config.toml
num_hidden_layers = 8
hidden_size = 96
num_attention_heads = 3
head_dim = 32
hidden_act = "gelu"
norm_place = "pre"
norm_eps = 1e-05
qk_norm = false
init_std_qkv = 0.051
init_std_up = 0.051
init_std_down = 0.0128
learning_rate = 0.00333
decay_fraction = 1.0
decay_shape = "linear"
Each number is 128 + 24 x the weight over its row's rms, rounded and kept within 0 to 255. Layers, rows and columns count from 0. Numbers have three digits each. The size before them is the row's rms in percent of the matrix's.

# layer 4 MLP up, 256x96, rms 0.109, rows 164-255, columns 48-95
094:115146142137116125135129138141157112134171104139073137118174089141139143101122141097155156104124121174140126158108146108147095102148113120138080
097:120142153121135107168111157122135103079142136119136097135115110114115106146121084141139140146157113132100153187129171158102151141088103168133157
103:137123125170148138109094126117145107129060154133132140116135101128183063096122129147196132123140112133121134119092167142132129105093137132167160
116:151103129139161125071103189161127105122145143101137100133128119132104141091153116097163104129122099127162125144136141181183161120102126118155171
104:147150149103103155115140158128189106072161121156125143141124159121145107122131141149129145129134133184112114155111156107132111131139119100147153
098:127119112164142086148114135111148175123147153170131102142109054143124111135140126153167084164098085137117092187103146140140127145144117127120109
103:122147166156131144129118186102130153162129129155123125179114078130137103147151095128114142111116116179150087147144166098115126089096115134097128
107:142154114130182136118162101089175117145111157179101133152151099112148118128175096101151095119130113148120182115107158147150138120139129120178142
100:155085108102158099151109150146091160092121171108163102156117126076135114127127149163132113120166103119127140112123099130149174155144146160136083
100:154146127121128113121155130162111123092106187107148129127074142120122134142134121103138136147129138091122153137101140192137197130145142129149112
101:141091130092165146108140094132118124153098169141145134126143102066127119115145126126184138130165148127144173158082105170143139151149077110168124
069:110107126095136119130136157159147138107117180111097070117119113130156162157138154110129113142173116130128128057132105077140127130135155157129134
097:161135156113126114133083154127095105082088166135165140164143093087179112147107174128119085084143086106153159160113127122117144130126105112131107
119:151149142129116108164190076144169144117148154113090109162141110125102130144157126100121118111120146150144120138094125107117186132115147144108097
100:182107118090114153107162131143168118087107140104154128144091152110125163159104060104135148176119146149108130131103153147145162146111130114162094
087:138124133111136186132134117069149093126123151125125148136121127124105083133135142159078129123112138122133143133140087138155146065077140120153146
110:160101142134131172141091145121167133132094158118129145153154109125134065070122132143155148138175134126129103168107127142125152137129122182130144
105:145128177154125167092121164143139122157101142121130124155168120099124121088117141114155121122113078160119088146116159157128135104123078112128131
098:121126108142147164125077140085142119124143136146106124161079102149133117130121167136124142149118126139154105116120086132163120111128151144126136
101:132149118110133124110136135099145099149147153138087124169131125131163118120131138079159127109120123164129109148109146143180168123109139136126144
104:142116125089126151097121119114135186158092147165116095175093158138109095128110116091143130169143123165158121113112149154133137102123076104135090
117:158122112119174129109132123086140116128134117170093171106098134135170119116122138135151116080152115132131112112132102140131183076132122113136137
074:113146123127114137136082165100184160114132129148110166119142101162152080149122106110130146119139132120141115135109120099156141136123144173115160
072:150091156097129085131139133162136129159120146096143068107120123090129186109131142138144128159142151125130122104132125148127145155135045150168111
106:131143122164127158108131102131131143115163157096143118105164142112153123142094101131118134123116081138136138134091167113158141049141157121142143
106:122091100166161113092113147096183089172111139150127106156125129117155131140142122086147103139147144110127097139120121121117122156112123146130145
137:117081112086140114114125163166149128134135111110140109158083127079124125121160122141141125141141119187088177140120120137125156115136161116201118
116:120128106105131151147126156153124118137094141146091132141115114120116112100111113132167113110172167121153113105088105134158111092154130123117051
068:146136103118087108114142140100141185114170138124115100143115120085163168151144132110144129099183095129160166119134111110140172146154147151133145
110:158121132093105111123161132158132099117115134122132130189096131151170106111113127117115123110155127169142122142095105124131143141129168159156105
080:139134125135164088122101166110142129120111177117137079099091142130086094102148107138066111126152120097109134106140151140147130107132110127170104
136:101133127132160083150118179082122116152131166127106121137093147123111145134109126122078072142138152151119151111121131158183151135153125172145092
111:119116136118117155106146108129151135158103189123176126141122093136142121134129107138108069098161086138131105137113167161132133106078093144141123
105:124155144068113101081131130107191104088118142164122159127090153141082153114210103138163119121122108140137127139091129125150167107110158109132157
108:091118176138121146097136116146149123152090123150114078094111135144114111128164124122178109124156127139081116129060160144154083170122126142116117
102:180110143129177146117132156163125114126117126117130093120124091121140139101136093132133093121123139159101098122108108134137133117147141164115132
084:121132126134113143121098125120124116167130158151137151112159111143134139040122129119120151113100088128114133114101132120155117116104161170108134
117:171140133131135127121097110107122147102113153124118124141107168148115100155142122148121122042127111176120109127124134145140106147137150141133156
099:147162131084116125150103170155123157071092144129166154141108143103152124152120147122149101111127130152083144125117143145155164117157118103163158
108:149125110112134124117110146125180134104174158172130148160106129129113133116133120092088155152131137112115125143116117124160113140123132147128112
092:145131159081088106145147129174172157104123128107181132096110141135126158140127108114160090118111151126129108096119141156114136136103164151129124
118:144142159129125152102109119115119103123179145138124094178132121122087099125137089084133158139105129146131146154098182132151127159104150122127144
108:116086106157178116141114108149195110098139163124142133086133091117138118092125135116161126126135127121142090124132178157121121109125143148109153
082:123122115095123093137141130146130127150178159120136135180093123141118128127137113091094084118146149132108115159092112114151156122129123135139110
117:160151144108188089124168143138119123096142137123143134158137108085136147056126111128146125094148140180147164146064127101153117148147154133108105
097:136145122140134149162139121127140119155124138146173117156147106168144145142109129128138145110119124107095099146108174158125125123126112155100107
108:116134121132156071151156121129134100100157105136127140126117102088147128130117122085094138116180128163133128119088101149158141115099127165140096
068:131099131152091082128162144116163143103143147183147144153154128096123140112111125145154098149094108147154096090129120105156139082135109128145090
105:145152115119129148139148145089151164105098142118076167095089113163119105131160153125132110123098160157128123099139088153157171141097137173101108
083:163106152126127144094142104156170103084090199137150139152124135101126113113140149146129111068153120115127129113115145123136143148135127103154143
072:145113117082117106099110163120172132128172174154129089083143119130175149141112105164142142127187130110130153086117127113133139131143117109128144
110:162113125133158096121119117170127122136097133134104143114071103125135079109143099134149103127156074159133177142126165132155148094124139124135120
074:104130128122116108129100135104119145096138159137149126105130140113118132094181135156089127140175110121157122056133128121149150114101160132129123
082:146157131119138126136120142135135123128106141130146136131111156121122089167118108129129153122060096112105132073116137126158143099089164114148118
104:121109145142165134119132127126157103121130120133149149094130105122134100135111093107167081101111125131115118120142152132122090121122157143155129
111:134120134132179122143117121106105087152151167118098098133136116115141158098134144142171125111141111152166112178131127145164120149154142102145163
097:134138106123194149134099137112182121147110146164085127116088078103157146116107160128163096101170143152141140148129106124158126128168110130162096
101:115174128157137118125119088146152174145116138162109159099152059123165108099108110111156085128136129147141094148099125140125142126129103139122132
102:138098132111144161117138157126131137086148129137171120125135106125145113098095145118114132130168173137129087166104137127127154137170133199123060
093:132093100140141144113128144105137114131105130155136141106120109141176093142135098097109117084187133103114143106084143174159171096154121110161162
102:142171151100134100133091172133137124110153133126100129132151135141111102128120142129153144130114168176160147135108118115116137151124158128148121
088:119127131088126126120118170102141113075139125169138136121114158138104093152126110155125164108096147126125103134138160134133155124151171129206126
104:133100114114138143085137148136161113097167134152098171133148127103090113130116127103123098150151114135112127171093129122135140089119064124135096
089:129115119117116165115143130140157175125107167180130114172102127115135116142118098087148146101152098094179156121110108145174131149125136136120133
080:090117159142122123152151115128147160149133136114124123119132136100101126146157166164130166104131134126152116135121113104166142106167134160118093
068:181094121122138064108151137153112128128161134118142104118139140100157178151118123105148156129137125104154106118109160178112165157113102127141103
087:131160127129122117118105162157126126141119158138133138138113116123106094075120088125125172136113156119171155104099132111135118129136138163115132
105:142103118169156118152141094121156154069108135153178100140124121126124084143108146089114116105146166123148134116120108128129171129126109193114094
098:155098140095129122157116114116140156139113129146131153126079075137152146125151128120134101087118090090104148170116130142153177119099166143114158
116:156130144141097099179145141096144180089108169120122114147150097107124124093131106080164115126152152122163115119065114132123148103110141133145159
095:145098109121115106129090150130122155121145148100129168114135133120150104110153095137131148145168087105118146164130137159171153087128142137097138
097:176146133107143102143118115110160074132081167130093145130138121058160109136135140153178131100132133170087109132141137149148134109102135137125140
115:162147181136122129154096098151159123127129136113125141147087075117105104136109076153110094140097114112125134110101126164151126108111142176102123
106:105106096148122139153150146104126095140136151153127156132161137121144091080125116098160147083136146188160133099096146156130153110124186098119104
097:130095092137158134130147145095130113110130102140127153124125156131126141108080144138136079141142112135096144133114102130193149124135163166101104
092:144132107150167176125141151165110163122115158106115101175157131123135150087095129088149116082118098147128137081093139123175106136151125099112092
100:133087147114113092096131144121161173141110148114121159107130141104123142166150125083139131133127136155109125101129093128148175096105126160105112
098:159160126116141126127100143147133099098132112114131106094139071154143121095129156150129177097143135084133149136098155153161166145109132108147066
102:178125167109124137124113155140120112161097137128134107177095130176137100127120138102138181137159095166117166155120115148184137090130099103123106
074:140097104076119137120102110119124150146103162098136077127086100102108167160130119158134124115097114113115147115089137146166141139146128176149157
082:147100123055149110154092091148156135159140178158102142118113096132123148158152113145108141074141191087114144114117089136149155149131123122148132
065:138132103120149153205158118100104112104136130094118084152115141103141106115148162121153123133132109119138120122119177129131147142108085127158147
111:152139158112151155091092132096152107116119156117109111140117117132142094145195118137107096083100141093123090151114112114143136124119151167115131
104:107138134138127119141149147126174128148122161135111133117085119134161101134151102094131102162126145161133089116084155131124134071113112168157157
081:155107157126199117081110102098126098106120158090139106130117158108115121102134080146118128141141149139104147133132154183141111125162090133125123
094:101140118102139118114128133130155111141122148141112101108102109059122124189127128106127143149121141113124135126119113147146153125150142107111110
114:185151140110147141156121126141161130106080160144154146121115127139143093135164143137136099081121120150145106107122108159170140115137187159096185
114:121155150155154128135151162122125117159124188155153119156090092149090087128149119131103147091093116132116159163096157132137131096118141162148133
070:127138154148158166140125107089150131076094133091095147137095140124103123118150129083128117086121116154131132189100133134168150129151119137145155
105:112119134122120140072144137092103102133134141145141114152113162154104113145136140099170091086146129167112167126103127146148158125169135156174151
110:160135139116138098139117098090108123074086151139130133138116138130126128082100146152173151087094110120129144146112158130143153114113141128105075
119:096134098130145140115120137115190128156144146106137151142149121165153076105160111147152149134148076138164127124077140114174134084126161099152130
# layer 4 MLP down (transposed), 256x96, rms 0.096, rows 164-255, columns 48-95
095:137144118158170136155166130140154105111152121110142115137169089094104161141091098111038158110112105137107137133088125142157167120124117151129113
098:104143106116133148134134177136129168100158119153111107100144140120089148131121158103105133134142129134072112175100140146069136150124148059120125
117:103107098094133143173099091105111141139127137132127138106117132108110119124154120172144164152151189100159122122142200104065121142125116121133093
113:111067164113132154188089161150117125162123135121132178091090116130122141132102103071115109150164111110108177117093109121121114095149136126178114
106:082107156132161136130145129131129096143105087124122081148131139113136135146096106123123147161123145104150118134158167110096102096153144138075095
094:166127129114112087162142138132109172134118147101070143124110109130142129113113118112135149116108139129119113166079143096108150147097123098092107
105:110096127110138158118143129078124118141124138146125105098085136157137161109120150086074142137153092118137145144150142174136133076122147131107123
101:139115107127169168095125164074166117144100116123169133144140107097146119115127145176108138154130153131133099109158133142152130119137157127094143
086:124153126125153115124153112135171130142148117099080112097154119112115142130128108115118112128124126116186157126155095087114134143111146100115064
088:150120122169142127121139161124100145107162136126144147159142096112098172134133144120148123140161085142083171134103079141104098126176140126143132
109:076158136163127092131141103163109142164102131137153146136159106125076135116182094089174126138115109115116110135111132100122137159132122143126140
079:119142129161106149123125092123120116135135093118133180138126119129065101097134120181110121105145141109151139123114114166137137127122175142114124
098:114134101159137117162112186112118156120096104130129133114115117124118146140142084124142158153077107159149105097155118160119127105099132107137165
118:122167155161144128134158131148122118138178105132159103078129127133099157092141104162140064126131151128141112114139118107127155134164129174082139
089:091098102144085098111162152123120147143108096160119143125085152138135143105129128125127124142135164101148124105094124126119161145106157156168103
092:130128143122144154084101093120161170120123107141137116121135116115098123159127142166150105095118097117086172116149130142132104146161124125138138
116:151066134167120151154119122120126114149136121119108145143132088122154134161183119153110106125109124100190105120113082136138094135134133123161152
095:140113156135148151114113164104146165125151132138101137121139153150116095171148141095136156156134101125099120127139138150089098132085077126087163
085:121165132117116136107142137128096127110144150145094157145135131094127133123145113069134169073124134153096101120151109122140093108135125123169129
101:073161145085149099139131118090120155166142121107177106140139145150127121154092103132147168105168140147107167170122134126110112098151192134130134
103:166094079155109158133165115098155195151126147165132125159135141095085136162101154113145102172093114140105118108093153140150132138130112143118117
113:124116150127100072142135112119137141126070121183125108179144152127131120112175118114121109140145129112075150133089137155126141119152168086133176
081:118148120171143136141095142165127108120115107122157150137145127145088132117105141145124117096115161132123148123079106140116101141107156127121129
081:108132092163146147094122135129117146101127134160113159145137136127136077136123153125107093128148134160120096142161140129160098105116198088100171
102:116127165108156147133133138158119134116156121147136077134130134107182130111136141181143143119113098123114148149107134134145147116127093131080159
099:120126143130117105112080123072133168093113134164152079137174127143091157128126151158126095144100155119125119131136124178102104157130156113120126
117:106123123091096103129159104108151151135149131100127145107109138096160115145133114102117120101121109172149156180112166124152125157156126118114101
104:112106138134120125137109131103085092174127132130115145114121162125141119107110107122094120114134164153117147076099142122135146148129117129128130
074:115135121182146150175123136151120136114080136130100140120135115155112108117131151129095124141087135134141099179149134133126093111107159124151077
103:149108100129125091137129184094121117149151117129131106084157137143137131143125163135111162127126110122112129103085133154128129142147164140137108
076:098135085107106122159135088133150148112172093127131130118107131151120141141114117119150132134107121121112145135250182113110102122081110111132149
139:117135127130163126144151105100123099124116132093124132118120102142175110133103120126143144152134140115095125078189134124122113146109149181149097
101:134128165112073134121107111110134192163118157109137134096135155142123135133147134117086112101163070122100173156133149143130133113097115129163162
101:142112144096109095117157112081119147139141147168134131104108136120139105102104118146149091133132086073170128118109148199081147107114160157186150
106:155147124089132123151165114118164130101123161095144119077130129155134075127156122153143107112139146091128118136141138151055108123160123138105132
089:134112106110126194147092144131118085102078132132133105118110159169135173097130131149126104095095157125074106166163128121115137090159137149123127
085:097124098147109124124148153143152153117105142128141159101082127118097149133138173102117086163111133104110125164109091138119163132130149145120124
113:154133141155123159105108113139116119165122106197108125140157140109132141131146120071140126105105132175087098120116103119140099114155104131145159
099:161120105164122141144097096132082101159100137126128105172146167139153137147136094123142153113106157168135112141099098119178106077103130146114160
105:054085169126097128130104115122120138111113147104152112094158119136142120127109111147142145136121110094126146176076124092153097148163157129181100
085:120136116144167099112121081158143136143107128106092108123140132121126133161143112102114095150120144087100131108141162102078089158133121085109178
119:141146131147110156145085114140115137133114155141114091163102131115192163165107095119093120132094111132111150163153097142117141155135137131169138
098:112122091105167120093140125129129110099116144164166111145154088144161153099116105154134129137101081107110114107156094116115105102139125145130123
091:145123126146124111165113133130121115125096147145173155132111145133130140089110123113111121153159137121119158092123143145048199114126122136085120
122:122160134118130120143121095118126106142115117116163152124107113073162128119117145173136126102163098095169076139164138164125117137158121126149153
102:121106085111117124097147127116132146093135111153119157118099154151069156123152164152098119146116121146108142146154147117097154120151165111134091
102:159146115120167107133149140125081089116147137145119108145094166089118102112120129120126168119131080133138133160130113178146111141157124138089111
074:144149102152170132105087132158128112112112138140144154118150127113095135139112123084102147136142110102131116145218119153104112142139153141132094
097:100108127132087171146194121160108106115160119160138113136140080102147147183112149123112132114058098148148136116117117139117099183108105117149141
089:113098152100123142131117121076094146119119146125157165099110140169141159179129131131152089178127141105090159146119116141116117114144099126088120
087:130150103132136109137104129149112146128093090131160137151136130104105112167108134110114103144141143136095147116117123135132100125098180147135112
102:116139093126164102114159104144111087100149190167139167100088134113122135126151090127098123111130115139143158119147112125128107090136076127141111
074:159123136106148097114144155110122118100132143112106115109138151136118128171117108106126131086100136123150178174143121122124132161172108160114105
098:117133124174122101102137119121112139122112060128110139120116165098108107105116134145122106102092145139118122128125161123140175150127168123099157
106:133114121117097126144130129090124149132092125129124125165099141102151127104179126157119097127131143096127163157099121084089171155179142097144115
117:096092143118149170126166145112127129095181120154097168127126115114094126118105152104137146117116099122123152124095109113122147114114122133136114
100:159136146149151103107139122154099137146091141143180120134135129129112140148131092126156137138121162104131162063157124128102148140119103114093110
097:138139116110147145128095107091124143154134140083147118178153149134137187099113110126159147127069093153185093116117141135119066134120146133113126
100:119109123109103149132117112116107131110127124199149112114147122148152114124160136174173160099112143118145085129113091138095107133169127136118139
092:104110147119179128190132135135110137128126117110084147097110075124128129150087180119120093118122132147124147108101110171141178137133142170138098
095:126120144110130120093102120118116147102121123147110133122137132141135105094155144152120119097140127084133071137148161159100163193126126118137097
089:125125138114145156126127072100146162159147096085126110106141081152143170090135152135137100165150120085164119113124135127121086152127094106134112
100:157132105137155139134129136113145138115101139117101140133179146126184153107140117145120100169111086128157136154133171139133113163125109091120123
090:120132115116141139130171120094128100158115129126126183130094150136109113115165140109117160169133158081135151097134183181108103131097111125116113
082:092126089091150118129140125120140120134146169138155136134099142119091123174119126181096151107147140080085133058110145161136108130132107101099144
072:129175115140146160119111134150127144121120106139110120170148105137095114131130191144114111122134126132125121130138133090148126128117188098113154
088:119130135123093095147142110126109113129113129101157101112135099160156095140126139118100138173159151139122136188162167132163115105123096086129117
097:158089119139131136158129157089179147129154133112119107119141099160116104126092164152111120140124186113134081113152160152112114099137120143108127
092:107164117114104143165160158150145109084131111146163094113162159132134154104140161132075116147144108090132105134123098107143135131094154119095119
113:151103121119127142154130149121106151140122093153133168100137197098139122148122125134105132119136158085123132135096088141096138108104096116157151
095:158115150134160146134132129154136109102146161140142138143109065143145155136124138144123151125123118185090141128074137132083118111107127141175088
083:152125162115111166087125110099124120150124126091117123156164168122130126145142095127146137133076144087098196130177147142103093159156112087132163
113:111107145084144103131101110106099138122122114189133118094113124109158115097127140110171142148072133091126145109154118133128124158131126132149115
109:145180077116088151173136124132096123111150102114128137120146151145100131134141123126103118118123126179083138128097139116095138167151117140134121
096:091132101125112118084130080113150164159158107119127107121098133132135148138139116122138126135127114123115120107138117130119125094089083140128181
084:152154125122131099154166142122149123160137140090156133106129160115110155068118127110090113182143050117123157150076124113136099163131135146125129
095:110116133125100156132136111134142133114130134161115118118152105136095096146115103088168119101134143134115129084203119153126132152205130116134109
098:128093153140118168100082146114126180154111127119153112092107161111098137120110142132147143145149122066144139114173170116097116128113109129165139
092:156132154110148110128115143121092138121125128135186126143103154233105124123112106124157121140115122121106104149084140102129144163150129124126155
087:120141134140104145113147172145110081133103119132153146141103108115096120144136156153110122156137141142145140114158085141137122121132120059135090
089:170157129140115128072130141137112123105131107145177172107123105139106074112117145118106104129151151117122101177098138125135104059153107150125075
079:112194119150107109126120183135126139165135134153131145108123103106113124168107124157105136105129114120104120139095123104172125129148186136085122
119:103150137097131143134107110161128125125097147150161132156178134113104119126104104101124138120137120177095123131074109056152134113112128161130131
098:116114111135147143123180150072129101144116120122146119150093136112129155134109101120170109144141117156168101134122097146083125093131143145165121
091:145162136151129118155137147134113106100092105111138121169083114144127138120115123130164100066162147146088082170133095132138110155110158137159125
084:108123106080121136121111078094142125121115087110120151087132122136135163121134164119129134114146124131152113118207138149073166119153137112099171
117:112172140160164144122103114107144141124097160149100150121139128155152122096167075106122102090128153134082150174127139108162106135124158127148122
113:088152140124097138102109093136158115140120154136126148178123125103147093136141119083152146142113096172152123123098127125120142177104140103123095
081:123129095082119099109116146150125115121135185171142127116145108149111134148120143135093116160168138139100142089105114106095123129136177132105104
097:107110134095143116107146139132115153131120139082128103084106092164097122137131128123202157155102075140117135141106123092143151160148137124088198
133:175148142146084134116147102129103127153109153128148158098065129146097093130160100110144106146157145173106147082112153115137132109106118107119128
120:125133172098114114133149154112121135132126080132163151184176126159135122153111127131157129118161098132126149160086145145103156115141148135139144